{
  "d_model": 256,
  "lr": 0.0122,
  "schedule": "wsd",
  "decay_fraction": 0.711,
  "batch_tokens": 32768
}
Each number is 128 + 32 x the weight over its row's rms, rounded and kept within 0 to 255. Layers, rows and columns count from 0. Numbers have three digits each. The size before them is the row's rms in percent of the matrix's.

# layer 5 MLP down (transposed), 1024x256, rms 0.118, rows 1019-1023, columns 64-95
096:168116125147156071157147101148120116147128152164116118206169134153085144050148186122119139093127
104:146124142127155103211141057197181098200133146121129134107127095107134119125074054127132071112130
109:056124145162137113067147132104097162121107199129068110166125087127143075168153139166187193154135
099:128207158162118100126146173104132117104091113118098132100121118193135100152146162107162149120126
097:134140085122145129115126100128095096119104189200152123161136092086212150098166099140148128092137
# layer 5 MLP up, 1024x256, rms 0.227, rows 1020-1023, columns 64-95
106:053073142111187097100191138115133125126080179112126137122077081141127114158127134158132155113143
106:086059142117113053127157131097067154191164117032139117170123128170155128108190097163176192099136
097:118080083129059165069137132130121096121114194118086133102245104046127135144129098139126173181160
098:158135160113153180128124151149141135111099046056129117163115163150113104093106138114162114120143